From a checkpoint of a small transformer trained on Wikipedia: biases.
Each number is 500 + 50 x the weight over its row's rms, rounded and kept within 0 to 999. Layers, rows and columns count from 0. Numbers have three digits each. The size before them is the row's rms in percent of the matrix's.

# o: layer 2 attention output (transposed), 192x192, rms 0.2, rows 145-151, columns 0-191
# v: layer 2 attention value, 192x192, rms 0.0782, rows 146-152, columns 0-191
o145 107:555494494434474525426481403503563517523356437473516505522528465506434485458521505508524438460478476403479415514548525423579505400409552494599534471464474516471368484524545488545567580459518499525500560583556526530491465556477474487594496420455462467476510462518570497560434531467464528499399599574507516461515528512505566505548479494545575427529479537527576479488629544458523433394572529471460534549500500477533508475429514520461484483532465559503542533506614534512500425499461522543600529492398543486502476550590441578485383478574507502522369476513544486448530456553501461475
v146 093:488493482486511442441517480551507521534571567570440471475518563542469471423508508484587625476451462489620521534499539413491597452529469509560377470454459493496437454457567550431475480561532506475560543428527617529464551573469518502551390480543562461444486547582422504518488516471547616480491528487522547580511489510463472500446487497551504459412529485518515486454474537506421479502430500486471529525551509463514601495335418524483439446494524483569481470545508511486504565496596537541525619468435517418493531385560465423520573565466464423395525529533502549492510489576471487512
o146 107:498482552480495623524549470435483439510429513445457397476541466531492468541500521532470479543469472565449429565511464593540462550518466519429546567545487553481530558538462439594487440434463470547559452481439439534647533460562503502507454564415526588575451535500477560420475519530481443554499421467532532459448564514540406525608510554549517528500506559472422528446479371458543593488514546476464481421445593505461483485526495458477424530524495556415566541498560501600490504566477467453515420447536546495517537509429484547513535480459517500526492400443434371480515469562491575555
v147 095:519522448412435390500446443489508540536518543468513524441491480523483533450504552490467505473523449488488509464532468463506528490454533442519459463609516470502533540459542456571551525466436471502535395521487480541482560409466411608405462453502370536441488559440519548555449560457466420525528423543475494481530434483497495559475514439453542486560506491605464543452554526553592467463475530489515563522505437537438433371487490445539593533548469421495552520454498581506592518417572546522516478499520507596470478461522613465435504465519519619586441558445529545584474625574536495481
o147 100:403541596564507475488529552537519478502560358523553515508550508399534436551519500539458439493512580503522506486463466560448530458458462596477536525411459526518513491543466510350489432528516491537470591561545498517573472472589541447524540515494583470488528526532455486489562529565519532512474512516477470581477424593557577490553484534392419533552416471412479495581502449477484511531546487571516470520550538516496453557519461528515495522462484556515398463464514440454439464486462547505537439438416349406473555473444429523623472493516480469496528506618455535470547411426486539487
v148 091:550509428468498427500458471449568511480458498539465418555583432403509511630465518499515513505555580562614463456552483383477497550508544495574458415575423481450531488450557522592485509474570483517445585468510452526443514391540448509470497466481422528503530427487540532503480515474497504515481446461612513451608450500444556432497533479622493526484475488504431461519589431505487516509500542507504565529678462467517475499418522503535500387543571458519605565480380521484589553452485449535560520500503494524508430521499561579483505459485502487500504505561518487550466473531517525595
o148 097:509466554506438548462565540549443386601613485507541497482391544544521483474483522441479520435518476595499617536430471542503466505469445472413510523440460471447455507626529460494510443529463500498587470447423493478656455495566564400520459426580526455465526564440495530519511499536461566560563475461450474523448483524545462488516535485453522426552489479510530464551476548498531449557466516533462552472490504562564489483487474538504548548430436480507413457628549461531454426469546566462440441576492546513529452518440497511425604558515471464384568521484496618484528514451536519441
v149 108:480512516528533529503522523513515520457431473530501497447471460480526516504511545508477568538557561528473592452561509533439487555511496544594538400548518496488513553465461453532489521486495424591384522458522574411446527437456496487511545558414478482422473544433472493446495485483531519479533460409550434518417575529490391529477557470446522390496458510433469486413499445472510464560510546522523532490493320585496518477593428450512547531499549601471437607523522490502583518543521469372464457506573512497458498439497537490464460464415648436554522513594492576441503603452507527525
o149 118:566453475521433386447516443440462505500496551535536548520516463550411466428471429455511472414410471502508469408486514440560497419401472575465483435498436464445442426586549504477495427542498585518513567567460549478540492589585553583504517421528529491572526505535593523566537539491494386498453593477484639453547440500461541449495527516507520452512488475476550484566426487484542513419500458520475532445526614518570431527427554451533517492530460489461438506439490561525511510470462611568566461538440514494461524506534597551601481475546477522452500506521494470595587472438520451516
v150 090:498427449446488439502504472522478506490426491542447391478516455438555548525510434551537485558529414528608473485535539525548562498441503510616488523504557541418493476565558432567482465486594538518525587499511449540461479599454540380577527490551495491409421550585594436523605418459432522514508509471496528473562458506524464383525466537490481498511528464508486400496422486494539536582452514520491480501554428561482594534439448493478428421488515539547473566477547501567501582524480372528528498431480514498571512510489397499486463526441530497432448561530521460435455459507597478603
o150 107:578410498585494551465475522461497488566526606473548490529487553525539441516522544521436568510468519477442484451451472384541491508499448485422557500482480504489469488446482505580585502588475500454536366456456552459543463480566448544511576547495580571494614464439489490428488522472509457476400412464475424569536625509407520541413608532521565530510456530540583546556511521468439531546500520428480506498486582559475472455464506410517535515478516454396558455511508486504510521528448572506483430663528489532456454462466557514521494452454476467470451473523465577524411546483520567401
v151 101:541392517529557502439567500482476527449454526497529534489610528510526478585501571439501487433469500514487511494480459540517430563501522522638493457483504507509448448485498492536548497475481440538545607566520493540533528528538531542559574492545552523466496513500584502452522472471550408511470446567542418536543478425448422508520495382450511407446431456524510391481554465466522515548538517606483494517438452321431563544515528555604442447438447483492460488523496457579449518479452497435558561518579470546541458492455482428528527571438529544536568546548493448360402548470505503565
o151 124:521548412607529411509460575495448469500560516507471585524417500497526490491496464440537481504536431474577501461533427453474528480463509477485545554449470431583602412522512540528514507495430610494478460425512483460449516489571479502540556520482437468457541464510473547545427395460496523500513512444461546503530523572492614426515469532565497527642482552525577503565525527530375412523466418450534533451521632648514465476493478452469467476493535462488512503575483572491500409513591471503502477526493487471481430453511522530525492510536488523353461550608423507536452553480563472417
v152 088:489485479524461384487504550579470510504489465492518394471557601570488399515437572488548559538484556420526506422478511462469345520514519602447461458569509558460476494529532423542502505536478457460511418579420509460465527551470551368515560525510559490437456529543481488472517517492394488501525505525498438430514538511529428507536418446493448439498458520502553457477570568489496531553518414504483496413529503441551507497525546398471506540517537476503554555594600471489431625485521570561511597508530446529582552551560504529551436454542492548428491431453436464508484518521482382550